python train.py --vocab_size=2048 --norm_place="pre" --learning_rate=0.0104 --lr_mult_qkv=0.5 --lr_head=0.00671 --batch_tokens=32768
Each number is 128 + 32 x the weight over its row's rms, rounded and kept within 0 to 255. Layers, rows and columns count from 0. The size above them is the row's rms in percent of the matrix's.

# layer 6 MLP down (transposed), 896x224, rms 0.0609, rows 75-95, columns 112-223
size [101  99 105  98  95  97  94 109  91  90 107  93  88  91 107 106 102  75 107  78  90]
[[126 176 146 151  79 160 120 160  98 105 143 113  77  50  81 129 121 102 134 174 137  78 104  63 110 105 162 172 119 124 125 109  97 141 134 117 143  95  90 100  87  64 104  92  72 188 122 179 131 168  85 109  90 209 131  96 144 124 137 120  63 109 112 209 123 117  97 126 143  76 145 127 120  87  78 141 153 116 118 229 145  99 102 167 138  95 124 152 116 145 117 155 146  95 163 155  94  99 132  97 141 126 103 102 133  79 121 159 146  95 185  88]
 [148 155 119 124  70 151 147 165 132 106 128 186 110 129 186 111 100  97 139  81 114 141 154 177 101 164 142 100  93  93 125 144 175 144 133 136 150 120  75 146  64  97 117  86 145  69 142 146 148 174 172 152 140  67  85 149 140 123  95  99 162 119 101 102  93 157 145 119 132 120 130 152 146 142 113 100 102  85 165 141 161 124 100 153  99 188 150  99  84 150 153  94 123 153 179 131 134 199 128  85 135 143  70 126 103 106 158 106  52 171 110  97]
 [130 153 145  95  70 158 143  88 125 134 142 131 160 138 126 105 178 167 152 144 136 147 113 130  93  73 148 132 155  61 148 148 158 149 113  90 120 108 116 147 121 116 124  89 108 132 110  85  71 133 128  68  36 146  89 151 155 126 105 108  96 112 212 109 133 120 127 185 112 109 163  88 125 125 102 158 156 148 139 101 128 137 149 103 126 130 153 172 138 121 145 185 141 122 220 141 131 113 166 109 141 160 121 108 171 160 103 102 169 138 181  82]
 [121 118 137 126 153 111  97 181 122 121 112 103 124 134 170 173 116 160 121 142  80 137 154 140 147 169 184  66 111 124 119 109 153 131 126 179 129 199 151 103 114  80 221 140 171 132 123 147 110 112 120 134 141 132 120  69 131 105 133  76 142 170  93 128 134 102 105 156 139 117 119 129 138 115  99 121 130 133 139 130 201 123 125 116 127 149 170 148 174 155 110 137 110 165 172 200 137 121  84 131 154 136 157 120  97 135 157 168 103  99 137  79]
 [ 90 142  88 137 135 131 135  98 135 113 109 152 139 149 102 147 176 178  66 128 185 176 126 130 148 105 186 150 165 170 126 126 103 136 161 108 130 137 176 101 167 107 128 142 159 140 176 173  81 146  46 104 149 120 202 121 129 138 122  89 135 191 132 161 110 128 138 126 160 103 121 127 113 173 141 110 167 146 154 112  85 161  78 100 150 102 144 140 130 160 188 158 134 101 122  79 130 127  83 181 139  94  69 121  94 101 141 150  70 147  63 121]
 [186  59 132 158 132 108 166 103 104 123 127 123  65 133 101 111 129 207  85 185 147  64 143 146  76 149 197 113 108 163 130  99 115 117 101 120  67 117 160 118 148 142 160 119 182 103  83 132 173 162 145 205 137  56 125  86  99 157 120 174  81 139 136 157 192 175 159 130  56 132  90 150 120 131 122  99  98 140 122 102 108 153 109 130 117 178 136 120 167 144 170 158 146 162  83 123 138 154 135 162 110 141 105 161  97 172 112  93 121 154 142 183]
 [113 165 122 124 154 190 165 124 143 130 110 148 134 163  79 150 213  63 150 168 169 148 168 153 131 154 152  46 168 124 134 134 104 147 146 139 176 123 143  97 157  96  94 147  95 134 131 158 132  46 125 141 111 126  98 180 132 154 106 131 106 116 151 163  80  80 125 134 185 102 168 114 117  94  95 151 165 127  63 159 129 128 125 135 152 127 147 115 150  89 123  81  94 138 105 154 168 143 121  97 108 158 164 169 156  99 150 156 129 176 153 101]
 [ 96 139  93 103 147 162  90 103 171 153 115 140 157  92 158 160 129 124 115 125 141 201 131  57 127 105 127 116 172 108  90  90 132 110  77 183 157 106 143  93 122 120 126 122 142 140  47 136 103  80 137 121 140 185 111 124 151  88 139  95 147 138 158 138 126 145 108 144 118  75 103 131 131  80 170 103 169 117 163  61 119 132 164 102 169 130 158 151 129  89  77  64 133 153 129  92 101 138 164  87 106 110 131 173  91 143 174 145 145 135 159 199]
 [147 111 111 131  64 111 122 149  93 167  78 108 165 149 126 157 178 144 100 144 102 145  82 107 142 120 130 111 165 163 130 163 170 135 145 101 112 119 177 147  80 198 150 140 129 111 141 118 164 124 136 162 102 123  99 141 141 117  94 147 134 141 166 110 111 134  59 139 177 154 122 140 145 198 115  44 136 165 112 108 123 163 103 112  95 127 100 189 151 122  91 200 149 161 132 128 119 114 138 152 143 119 165 100  95 200 122  68 127 200 145 138]
 [164 132 106 104 181 177 165 118 100 147 144  84 107 102 151 127 170  99  87 179 118  92 144 122 115 180 150 145 128 119 172  69  82 127 171 153 141 142 126 129  75 130  94 143 134  80 119  95 159 159 160 107 125  41 137 134  97  91 113 158 128 159  91 164 118 120 130 109 190 120  99 168 124  70 149 122 122 113 146 114  90 128 163  88 172 127  78  68  80 129 116  90 124 105  83 118  84 193 124 110 129 119 108 118 137 177 127 193 148 113 139 181]
 [125 166 110  45 187 118 138 144 166  99 145 105 135  92 152 111  59 150 146 125 125 129  73 112  82  98 131 113 120  81 165 172 163  88 128 106  81 113 132 117 115  67 187  80  93  81 141  89  66 125  45 129 156 136  68  91 135 116 145 160 141 153 129  95  51  85  70 116 111 139  89 118 117 175  88 112 160 174 116  90 187 131  89  89  53 121 142 187 177 154 106 133 118 160 179 135 139 138  85 137 141 148 131 110 167 187 120 140 131 185 133 111]
 [154 163 111 158 178 156 166  76 110  93 122 142  98 100 110 140 130 143 147  98 119 120 177  90 150 152 120 105 152 140  97 117 118  91 122 109 179  78 140 136 147 133  90  71 118 131 105  96 146 137  94 179  99 165 116 117 104 162 119 161 240 105  91 102 189 107 149 108 121 128 104 120 164 113  80 118 116 112 125 105  89 121 109  97 123 121 157 205 204 163 122 126 132 147 143 112 103 155 119 105 135  74 113  83 128 127 113  83 160 173 128 115]
 [119 141 198 125 141  43 106 122  98 161 156 139 130 147  85 123  78 154 180 194 141 155 115 171 127 152 159  86 106 120  83 115 184 141 122 118 109 135 123 103 139 102  73 158  91 158 100  98  91 134  92 107 148 136  21 104 118 113 133 160  64  84  95 153 113 114  62 114 133 117 181 139  76 156  77 140 162 128 139 112 153 121 106 115 123 104 169 143 160 159 105 109  84 189 105 118 116 146  78 115 124 127 116 130 121 136 158 109 112 136 139 107]
 [132 105 178  92 107 112 172 135 183 115 167 112 175 168  91 114 111 136  95 161 157  81 117 110 102  64 130 198 148 120 101 147 143 188 130 154 130 131  91 151  93 125 175 122 148 128 134 183 125 139  67 139 108 149 184 111 140 110  92 141 162 156 118  98 112 171 139 114 126  51 108 138 182 129 179 131  56 112  81  93 126 169 124 106 112 147 102 176 141 128 227 108 122  78  48 109 156 149 105  83 143 125 143 137 147 206 174 120 116 111  80 133]
 [119 131 118  76 116 169 157 142 142 152 131 123 167 162 155 160 180 119 146 142 132 139  99 163 172 137 111 135  99 156  65 110 134 107 105 151 153  87  83  99 131 104 124 147 158 182 137 167 136 157 144  97 122 150  79 115 148  82 117 160 155 139 183  72 122 113 195 148 112 123 160 124 116 151 142 163 105 120 146 184 180  88 157 143 128 155  80 123  92 104 171 131 123 117 170 126 131 113 140 150 183 164 155 163 106 144 139 162 124  97 153 137]
 [120 161 151 122 169 139 116 106 152 164 118 116 134 158 164  79  71 115 111 133 179 131 118 191 142 129  84 157 161 145 154 106 104 115 152 151 164 122 149 150 140  97 166 119  97 152 122 142 101 114  83 127 139 140 145 110  90  90 113 138 127  72 142 120 110  66  81  84 176 127 129 127  78 123 109 126 111  53 129 109 116 129  99 198 122  78  70 135 184 140 154 128 161 134 133 108 142 151 188 129 139 139  57 155 159 190 152 108  50 160 108 132]
 [ 74 183  85 105 128 143 105 130 154 164 135 120 167 127 134 113 170 111 103 112 145 161 116  97  57 145 156 160  77 124 116 176 103  91 123  74 154 124 132 115 152  69 109 155 103 178 133 155 104 129  75 142  84  91 165  63 176  86 127 128 168 117 160 124 117 139 102  79 136  99  79 103  99 147 112 127 157 142 114 177  87  91 106 118 109 156 126  91 125  97  86 142 118 128 120  96 122 133 226 128 146  84 126 193 191 167 122 220 164 160 153 124]
 [125 137  94 106 140 121 145 125 177  79 155 166 175 199  99 151 145 154 136 108 149 127 174 184 130 146 140 105 179 122 199 148 119 145 146 142 129  78 161 140 141 148 120 143  88  88 129 127  83 146 121 181 152 172 127 132  90 131 109 168 113 152 152  61 120 103 198 109 145 106 135  91 123 180 135 166  82 200 123 120 124 133 116  78 114 150 154 152 144 151 120 125  78 123 135 134 123 119 102 120 135  94 197 182 156  88 112  45 112 116 147  47]
 [106 110  93 117 121 137 133 137 121 138 193 170 126 139 125  68  89  62 156 142 145 116 139 118  64 162  80 142 105  45 135 147 165 108 145  74 165 107 126 170 141  74 147 104 128 113 117 128 134  82  55 179 145 117 161 146 182 117 143 105 129 154 150 110 141 107  46 177 163 121 144 107 111 137 106 125  38 116 121  97 132 122  95 122 140  96 189 136 111 122 119 119 142 144 173 118 137 136 117 120  87  45 133  74 164 126 149 125  98 108 106 112]
 [ 99  79 150 135 151 184  83  78 131 122 137 115 130 188 117  79 132 129 130  93  83 125 101 182  89 152 134  98  99 130 121 138 160  89 121  77 105 163  94 106  71 115 134 129 156  82 121 170 153  93 115  88 158 145 100 128 141 178 122 133  87 106  85 139 155 112 119  81 200 172 161  80 119 125  72 101 139 157 131 122 132 160 144 130 135  29 111  96  76 156 118 133 137  81 144 133 186 124 136 142 133  99 211 169 138 115 109 141 162 151 108 126]
 [109 114 103  53 166 186  63 171 100 157 151 162 162  85 168 109 112  77 122 129 137 135 164  64 139 159 171 172 100 122  66 112 157  97 100 126 140 145 140 139  98 115 144 172 109 118 117 137 136  88 176 110 135 131 116 170  95 141  74  64 111  89 136 120 127 139  74 126 173 106 149  66 135 167 149 150 175 100 133 125 102 123 114 145 164 171 154 127 148  95 105 148 143 112 107  75 104  72 109  57  91 148  85 184 185 156  92 107  86 156 156 105]]
# layer 6 MLP gate, 896x224, rms 0.128, rows 76-96, columns 112-223
size [106 115 105  92 100  87 107  94  90 109  84  92  92 107  99 105  67 113  72  90  83]
[[139 184 163 225 100  93 110  90 168 119  73  96  81 141 119 117 105 157 118 149 118 113 133 111  98 131 150 136  77 174 144 193  85 116 154 139 124 156 149  81 171 114  86 156 125 163  71  86  87  80 154 118 137 116 129 128 148 165 115 144 176  80 143 144 138 129 146 112 141 140 144 129 130 161 188 126 104  73  75  72 142  96  99 184 123  84 111 116 178 119 123 111 152 119 147  94 118  99  68 105 139 135 145 106 138 156 119 148 159  80 175 112]
 [ 81 173 111 181 109 120 166 165  81 190 107 119 115 132 134 162 132 180 169 108 122 119  97  95  73 110 135 135 101 109  95 111 128 146 132 145 165 127 115 114 123 152 126 102 107 181 112 144 126 151  94 167 138 187 129 175 166 170 149 133 173  83 150 140 129 124 130 110  58 145  62 200 136 127 124 185  91 142 160  62 189 161 174  90 139 131 136 154 135 111 112  62 141 137 111 128 108 120 107  91  96 110 142 135 125 240 141  55  79 128 131 132]
 [112 100 155 116 151 130 132 120  46 150 135 166 121 173 154 126  86  36 144 101 158 128  94  89 132 144 123 166 127 102 177  96 137 134 140 131  74  58 153 113 111 136  79 168 132 114  62 115 161 111 187 119  84 138 123 133 112  91 136 178 125 142  87 172  84 176 160 129 133 124 170 162 136 134 132 133 118 156  89 155  91 113 199 158 101 108 148 157 145 131 123 162  95  89 164 104 120 169 174 139  97 110 129 125 106 126 133 134 149  94  98  95]
 [136  79  96 100 103 104 158 120 109 158 176 102 134 145 163 127 131  63 120  86 234  87 139 143 177  95 103 162 154 163 129 108 139 179 161  62 135 119 123 113 154 114  73 137 137 132  64 142  81 101 189 155 124 130 129 168 113  78 139 147 133 133 140 176  97 143  87 124  73 114 109  72 135 101  82 122 123 133 171 171 122 134 136 122  95 130  91 152 144 106 122 144 116 153 111 178  63 126 131 157  96 128  87 160 144 142 145 143 113 108 179 129]
 [121 109 117 193 133 151 122 139  97 153  90  65 164  94 104 138 167 160 150 144 161 117 144 138 152 129 161 161 153 147  88  17 158 144  66 129 139 120 107 124 110 136 120  86  99 108  81  99 127 144 129  96 101 138  99 141 100 119 134 142 178 149 136 131 140 149 166 158 130 102 134 138 128 164 126 129 224 155 135  77 162 123 120 161 114  83 118 160 101 120 140 161 121 142 179  89 126 149  79 162 122 114 127 131 127 120 113 119  73 184 114 128]
 [152  69 124 100  79  95  92  88 144  81 129 109 135 132 173 167  59 137 139  85 185 141 119 107 146 149  89 102 114 137 115 117 136 137 136 105  39 145 138 165 150 142  81 212 159 105 113 181 184 169 101 154 131 176 148  84 147 119  97 163 127 119 111 110 109 104  88 112 140 183 110 127 142 101 105  65 149 134 167 118 153 111 145  97 145 113 150 157 171  84  57 103 166 163 145 133 125 148 129 121 122 147 129 130 120  83 127 161 158 154 125 113]
 [112 124 142 124 137 157 103 131 154 149 159 116 110  73 152  94 111  93 157 115  60 128 105 119 135 119 132 119  99  64 102 123 122 144 103 107  98 131 112 121 152 139 115  78 126  77  98 127 205 123  99 131  71 153 134  58 140 182 119 166 112  67 102 100 117 154 138 137 121 173 130 182 111 201 103 155 154 141 112 212 169 133 140 154  62  85 169 148 103 184 106 130 116  68 194 123 127 176 154 164 150 149 158 110 164 122 114 153 116 115  81  93]
 [105 118 151 142 105  66 140 141 106 224 134 114 135 101 124  98  60 108 111 146 115  99  87 126 126 147 136 189 103  61 117 122 107 175  78 172 140 141  69 105  75  95 100 135 129  96 118 182 143  93 128 136 145 123 112 158 149 115 112 141 125 110 141 117  99 122 123 115  82 111 125 182  76  97 154 121 100 118 105 122  90  71  97 124 147 155 108  90 137 192 106 174 127 172  93 157 119 143 106 129 135 101 128 178 134 107 148 171 122  94 147 152]
 [151 168 132 105 166 114 130  85 106 149 154 133 131 158 143 153 105 151 134 169 138 163 105 113 126 137 149 126 115 157  96 137 149 106 107 112 167 128 137 110  90  90 163 126 145 124 194  96 121 125 171   3 147  65 135 143  93 156 139  73 105 117 137 147 118 144 122  53 147 128 153 116  91 147 143 169 120 149  92 103  89 175  32 105 126  99  87 105 117  97 106  81 124 160 115 159 121 133 114 144  86 169 108 119 164 110 143 174 145 100 105 110]
 [125 119  98  80 154 173 182 101 120 132 126 141 124 109  75 122  74 124 132 136 146  82  92 121 209  85 184 126 172 135 139 153 115 208  95  78 111 154 166  91 129 130  85 135 113 113 155 155 105  97 156 140  88  99 158 150 172  94 188 120 167 150 103 157 171  98  98 156 130 139 155  59 100 138 104 155 117  88  72 183 121 180 127 118 140 100 111 111 208  70  94 135 112 147 127 171 103 132 126 112  81 145 176 196 222 128 123 124 121 148 135 146]
 [124 183 155  79 170 158 134 165 165  67 166 123 126  92 114 173 150 170  94 102 133 138 200  87 173  80 118 117  50 121 154  92 158 150 133 133 117  58 124 169  90 129 148  97 135 142 135  98 149 137 149 139  95 139 126 100 108 122 133 105 203 108  93  96 176  97 138 105 162 196 171 155 113 131 134 145 138  86  93  88 198 137 144 133 169 107 167 143 153 106  77 154 104 126 147 123 118 118  98 172 160  75  89 148 133 130 151  52 118 127 149 133]
 [172 159 161 123 135 119 108 134 157 125  93 118  61 168 144  74 138 114 124 141 101  86 112 188 128 145 103 144 140 159 105 139 154 156 140 147  95 126 121 122 118 103  60 149 105 116 103 103 148 135  97 145 157  91  78 121 131 114 110 147  68  62 181  90  97 138 139 116  91 129  97 125 161 101 101 120 152 124  79  64 198 125 132 182 135 120 145 158 134 147 136  83 112 146 119  52 155 118  25 137 182  77 112 136 187 145 105 150 111  94 107  65]
 [154 161 143 127 153 125 169 111 121 136 143  96 137 133  92  86  95 115 159 179 149 129  95 154 103  80 116  96  82 159 109 103 183 138  99 138 111  97 151 108  91 121 112 143  91  61 124  63 144 171 178  68 130  85 137  85 148  82 118 167 167 182  71 153 102 112 136 110 176 137 111 117 158 165 133 125  78 131 151 182 107 163 104  99 134 159 139 100  97 132 173 176 176  83  77 147 115  67 134  68 119 148 147 127 179 187 152 149 167 117 152 190]
 [118 133  81 133 142  75 130 102  82 162 123 139 115 126 152 112 115  98  79 163 106 159  70 105 102  81 126 138 169  77 121 109 196 109 148 151 114 105 129 113 125 157  59 154 186 105 132 101 139 174 138 221  32 102 137 144 166 125 130 131 144 103 195 159 140 144 107 161 168 128 104  68 144  83  85  63 106 127 115 149 184 114 133 180 166  99 112  99 183 126 106  92  85  99 140 127 171 113 169 118 113 145 132 130  94 152 141 185 108 126 108 128]
 [148  98 145  80  92 123 181 122 164  72 154 131 127 129 156 187 140 162 112 142 158  67 103 137 160 155 125 171 117 131 113 127 152 157 109 132  86 107 101 143 140 139 126 113 130 108 121 106 162 157 128 129 145 131 174 152 138 110 124 111 142 191 136 137 152 199 131  76 152  63 141 147 157 116  69 129 139 148 115 142 138 153 150  68 163 118 182 176  79 130  17 163 164 148 134 122 108 139  94  99 119 175 170 116 113 109 103 125 164 114 130 154]
 [135 171 122 140 127 223 128 167 148 166 117 116 144 116 114 164 187  66 183 124 114 126 124  92  96  89 163 135 223 137 155 116 147 128 168 176 111 108  65 182 144 121 110  77 163 128 165 125 100  52 126 146 101  95 109 127 120 104 139 144 108 153  81 124 188 142 113 102 162 128  91 125 160 153 159 108 102 143 118 136  89 149 143 128 126 172 162 126 161  96  97 157 115 159 154 146 140 148  91 153 180 116 154 195 117 183 115 130 156 153  78 168]
 [109 146 100 104 119 170 136  65 111 153 125  79  98 140 127 192  89 172 114 133 132  91 185 130  85 144  79  95 110  59 120 175 129 169 127  79 134 141 106 161 103 141 117 101 136 159 159 124 124  91 165 124 123 139 164  67 179 194 127 101 152 167 100 105 139 120  93 157 139 130 132 118 109  89 123 145 130 122 126 106 139 104 112 124 106 149 129 132 129  76 118 136 104 110 148 161  78 161 132  85 152  89  57 117 111 148 150  85 189 126 158 163]
 [130 143 100 180  85 153 170 103 124 157 102 100 132 135 117 190 104 120  97 165 138 118 129 187 109 133 150 111  88 108 146 132  98  45 153 155 164 137  98 100 127 160 127 134 160 105 151 116 130 144 205 157 136 112 118 140  87 103 123 157  59 129  87 106  74  99 148 177 133 145  82  79 101 170 105 130 131 144 166 156 107 155 130 102  67 120 142 176 123 207  93  78  98 156 120 146 119 104 206 111 118 128 159 130 108 170 126 122 146 137 130 122]
 [ 95 207 127 174 117  97 155 117 104 165 121  97 103 101 156 132  99 149  85 149 134 205 108  93 114 137 170 145 100 116 185 101 100 140 134  99  99 164 137 111 125 158  66 115  59 148  84 114  96 145 144 119 139 130 138 112 120 164 108 107 130 147  94  64 129 138  98 157  99  92 128 108  93 132 107  82 124 194 163 128 140  83 149 146 190 131 184 153 114  75 129 116 111 164 109 129 132 114  86 142 141 175  71 116  95 171 147  85  90 163 209 154]
 [135 176 132 130 123  92 197 141  90  98 107 184  91 109 174  85  96 136 112 147 107 150 115 136 150 145 158 146  65 127 186 101 129  87 122 153 112 115 149 147 118 161 106 115 143 123 116 146 116 147 168 157  92  91 119 125 177 166 162 155 145 159 120 181 165 121 123 146 143 147 127 116 142 107 138 132 149 103  49 180 143 163 117  95 124 145 159 156 130 114 134 125  71  98 110 172 123 118  82 122 109 104 184 132 135 109 222 163 162 147 167 158]
 [162 164 118 116 100 127 114 138 101 116 156 195 112 156 134 119 116 104 139 132 121 140 133 102 156 136 119 134 135 164 107  96 118 135 108 184 149 124  82  98 149 124 102 129 130  83 137 175 122 137 135 104  70 103 117 139 147 123 110 145 130 163  87 172  99 176 108 159 139 122  62 102 129 125 147 166 114 134 124 118 103 130 186 195  75 122 190 163 131 150 127 182 119  80 121  82 164  86 101  72 124  98 121 110 176  82 107 164 122 120 134 136]]
# layer 6 MLP up, 896x224, rms 0.13, rows 76-95, columns 112-223
size [105 106 104  97  94  93 100  90  90 113  90  91  89 109  95 106  75 112  72  88]
[[132  86 110 106 133 117 144  94 168 108 159  79 129 126 132 123 168 135  20 137 125 148 110 135 123 103 132 145 134 123 159 189 121 182 104 147 168 104 197 115  83 126 134 156  77 166 154 134 118 131 138 190 113 128 152 149 144 101 142 153 146 134  81 127  79 128 139 122  97 151 147 120 185  96 171 138  84 114 163 174 140 140 127 149 149 179 129 105 160 136 146 111 105  94 137 135 177  71 194 166 120  77 123 143  88 180 106 136 169 145 113 162]
 [ 69 117 134  84 152 177 113  69 136 183 113 103 119 170 169 128 146  60 104 175 125 102  84 160 160 106  77 141 166 124 101 134 165  88 170 123 157 124  71 138 203 104  98 114 177 144 136 149  85 110 134 152 145  91  98 149 122  95 102 147  89  90 137 127 151 123 158 141 157 168 153 134  75 149 167 137 128 131  78 134 107 155 113 133 148 179 106 155  86 158 104 112 114 132 165 138  99 138 133 113 199 154 109 181 149 126 166 181 180  99 132 123]
 [193  89 161 183  99 114  83 135  36  98 122 143 133 143 112 135 106  73 185  72 152 124 125 180 121 101  79  54 126  93 148 161 184 133 117  64 161 152 167 132  94 138  81 136 119 127 107 132 115 110  95  81 115 102 176 142 105  85 167 118 165 117 109 195  89 174 148 162  94 151 103 127 109 168 122 151 160 102 135 105 144 119 113 127 101 115 101 157 133 125 126 157 157  89 127 161 161 105 102 129  66 138 121 141 178  76 108 137  78  84  72 172]
 [ 84 150 179 179 167 179 128 121  58 110 182 154 153 135 138 111 101 105  75 111  92 124 133 171  52 175 126 114 135  69 142 180  96 137  82 139 122 128 136 113 136 135 115  84 116 101 140  83  91 163 110 142  92 190 100 115 124 150 130  80 149 153 174 105 117 121 129  87 139 114 133 151 203 159 172 132 101  91 173  89 130 154  99 116 206 111 128 145 137 101 141 102 126 143 195 121 183 150  90 113  85 132 114  88 137  89 146 111 152 147  87 152]
 [145 127 113 139 139 171  80 126 159 121  71 116 121 150  76 100 125  74  85 135 193  98 189  77 167 119 183 135 112 151 117 113 170  77  96 174 151 171 105 147 156 193 138  87  76 105 112 155 153 161 107 140 154 149 114 168 107 130 141 141 161 142  94 204 140 190 149 150 227 139  75  92 113 135 123 153  99  53 153  97 133 171 119 131 153 118 137 158 117 134 152 118 132 150 137 118 139  96  81 152 156 110 154 120 149 189 103 145 163 129 112  79]
 [ 51 199 139 104 121 129 107 129  80 197 141 186 118 130 103 135 111  92 137 140 108 106 101 185  65 166 149  71 127 111 157 103 151 185 178  88 176  96 114 156 132 144 146 141 178 132 155 131 136 119 125 121 164 153 152 112 102 109 118  72 147  45 143 168 103 135 151 150  95  62 150 197 137 154 151 134 124 125  87 152 118  99  35 139 105 168  99 148 103 150 197 107 102  99 127 112 128 151 160 117 145  44 179 146 151 137 153 142 124 117 131 121]
 [123  77  90 158 121  84 133 179  59 108 140 129 106 119 101 116 105 159  48  65 134 139 160 147 116 127 165 154 137 162 108 190 184  69 138 118 139 115 162 111 145 134 129 144  69  76 148 138 148 135 123  94 185 150 201 146 138  94 154 105  96  80  92 136  91  76 137 114 131 125 108  54 133 102 159  86  94 106  75  92  78 132 178  80 207 127 101  72 130  40 140 132 111 133 108 177 134  78 139 119 106 191 137  83  98 151 115 156 168 129 123  97]
 [140  99 128 161 140 114 143 128 160  90 151  72 138 136 147 153 108  92  59 146 125 195  89 131 133 147 130 114 185 101 187 120 144 102 163 139 100 109 105 194 118 171 138 132 160 115 216 111 178  92 147 136 123 176 125  69 142 160 148 114 108  98 157 112 131 108 190  52 141 108 119 131 102 114  96 132  68 141 158 111 122 116  69 110 159 123 157 144 174 119 218 170 106 151 129 159 122  89 138 105 146  82 114 147  71 136 165  75 114  97  69  97]
 [122  54 141 127  79 172 163 139 112 104 124 134 147  69 138 131 104  60 155 178 135  62 129 142 177 148  80 137 180 155  74 116 178 135 109 107 122 134  86 187 114  93 115  93 164 175 163 142 135 127 127 112 132 128 120 139 166 106 110  99 177 134 118 119 169 154 160 114  88 162 161  99 107  80 128 118 146 147 113 131 106 136 134 169 142 127 138  86 155 130  92  56 175 138 116  95  94 101 141  43 141 130 143 126 133 164  99 124 126 131 172 148]
 [112 119 121  65 166  61 147 140 207 102 146 107 120  90  88 163  84 158 119 117 183 103 124 119 143 105 102 147 127 100 163 101  82 161 128 179 160  96  95 120 176 155 103  73 125 152 212  99 110 139 105 163 129 139  92 140 161  99 134  95 111 127 149 125 159 101 112 161 109 128 185 118 147 127  93 112 176 175  97 140  77 138 138  80  86  99 139 166 119 121 121 116 126 123 136 114  60  88  71 129 159 137 147 134 105 133 173 128 118 169 133 130]
 [193 136  97 137  80  86 113 154 117 109 132 128  78 163 172 135  94 172 172 172 127 139 137 171 130  78  75 166 122 113 147 110 140 149 130 133 101  97 103 128  72  94 148  82 134 137 134 113 128 146 134 153 162 100 104 107  75 125 173 113 188 154  40 193 175 164 121 127 103 173 191 160 120 204  63 151  89 148 120 125  81 113 160 101 150 124 108 133 100 125 129 145  70 180 186 134 196 111 164 123 111  97 112 110 155 154 160 145  46 107  98 107]
 [ 42 154  63 118 113 151 116 127 169  89  80 111 164 108 123 170  88 127  92  83 131 135 130 120 117  91  94 142 186 115 160 151 120 125 109 186 139 135  70 120 165 114 150 152 182 108 157 159 163  70 124 116 119 140 138 135 151 147 138 128  92 166 179 194 160 116 119 147  79 131 114 151 186  86 148 122 119 161  97 180 115 135 102 164 150 167 138  98 132 182 100 170 156  84 107 115 154 146 124 101 134 100 160 123 178 153 182  96 113 149  78 147]
 [175 142  88 110  59 110 105 131 169  85 131  61 106 162  77  94 145 104  90 129 159 165  90 121 122 181 109 138 128  78 101 117 131 158 119 112 131 150 148 115 112 135 162 178 158  79  80  88  99 101 177 123  87 126  47 110 173 174  88 143  99 126 115 112  92 115 106 132 131 157 141 105 112 162 155 115 106 154  93 112 149 106 114 153 119  82  78  74  86 150 101 167 143 188  58  58 121 147  96 148 124 123 143 173 126 127 141 154 128 112 134  98]
 [106 107 126 151 132 112 134 123 131 162 144 193 140 226 147 166 113 144  77 104 102 116  78 122 101 136 110  60 106 162  97 163 141  89 170  96 109  73 168 134 114 155 139 135 168  61 113  69 145 137 130 192  91 151 132 128  92  79 123 147 137 116 105 163  55 160 101 133  83 164 152 134 118  99  86 102  87 112 130 136  61 126  85 118  92 143 151 155 106 174 150  98 146  58 155 150 144 134 119 174 120  71  82 112 164  96 156 109  98 156  98 116]
 [110 153 132 168 166 142 133 112  61 168  92 132 116 148 159 122  78 175 158 137  50 158 164 146  81 144 153 119 106  86  93 127 127 119 160 157 124 181 107  92 163  99 119 148 109 146 116 124  72  90 129  84 108 102  64  97 133 125 122 158 134 126 172 126 139  33 113 171  75 133 135 100  74 171 100 159 128 128 104  92 126 129 104 155  73  92  45 150 138  81 150 129 115 104 136 105 173 143 143 113 155 109  78 139 174 132 170 149 126 131 115 115]
 [ 74 125 112  94 142 142 151 141 117  95 114 119 106 132 126 117  69 131 135 155 151 138 128 115 139 127 153 102 130 126 101 107 106 151 129 145 129 142 255 114 145 179  95 151 118  57 142 112 209 123 191 138 124 194 126 110 158 180 104 191 149 142 179 156 157  90 123 132 177 119  81 108 134 149 112 143 138 176 166 145  28 130 111 153 135  25 140 124  78 150 100 123  89 197 131 133 137 153 143 160 174 106 158  81 172 121 130 194 100 154 189 116]
 [145 106 130 115 119 124 185 128 161 125 127  60  43 157 160 123 104  43 115 104 159 165 131  99 102 116 101 111 109  96  78 139 137 123 101 134 190 172 164 116 125  95 132 102  78 161 130 140 178  54 143 128 100 135 133  79  99 124 109 119 113 149  68 123 147 203 161 124  74 127 110 109 122 136 121 114 101  95 141  57 174 108  66 148 157 116 181 156 121 149 101 151 157 147  60 142  77  99 138 141 173 153  94 111 116 140 100 126 147 146  93 137]
 [105 105 119 153 130 143 194 169 123  97 161  57 169 147 172 231 102 137 154 134 124 104 170  93 138 107 125 164 111 172 142 140 106 168 163 122  98 142 150 111 156 140  98 177 143 211  98  77 106 111 150  56 136  99 157 174  93 163  56  80 116  86 161 137 180  88 137 128 127 167 121 149 140 107 179 109 121 179  64 144 132  95 162 133 142 132 125 142 126 147  98 111 162 116  80 163 159 129 120  74 163 163 201 106 116 108 143 126 160  84 143 127]
 [142 119 156 117 161 151 130 100  76  88 154 176 100 129  95 121 107 122 143  82  98 142 103 100 138  81  84 155  97 105 149 188 187  95 187 130 103 149 193 152  84 154  98 128 124  79 149 179 103 148  78 119 156  95 136 101 140 141  80  71 131 134 169 213 135 108 128 126 119 162 102 152 107  93  94 148 135 136 109 191 137 123 118  81 168 107   0 143 148 161 113 121 112  88 140 102 108  98 165 180 123 104 121 171 116  99 103 132 145 104  63  87]
 [109 106 146  91 100 130 146 120  78 141 143 149 137 139 102 101 122 199 180 127  95 115 121 101 150  87  84 111 116 114  66 135 122 181 132 109 141 111 204 166  76 136 134 147 127 121 141 135 120 119 117  82 142 119 169 176 104 128 114 178 140 102 142  94  82 104 119 115 129 141 131 118 181 168 142 134 199 104 135 110  96 128 100 107  56  59 171 138  90  99 151 157 173 140 183 154 142 147 113  74 208 132 128 167 139  71 126  62 195 116 211 139]]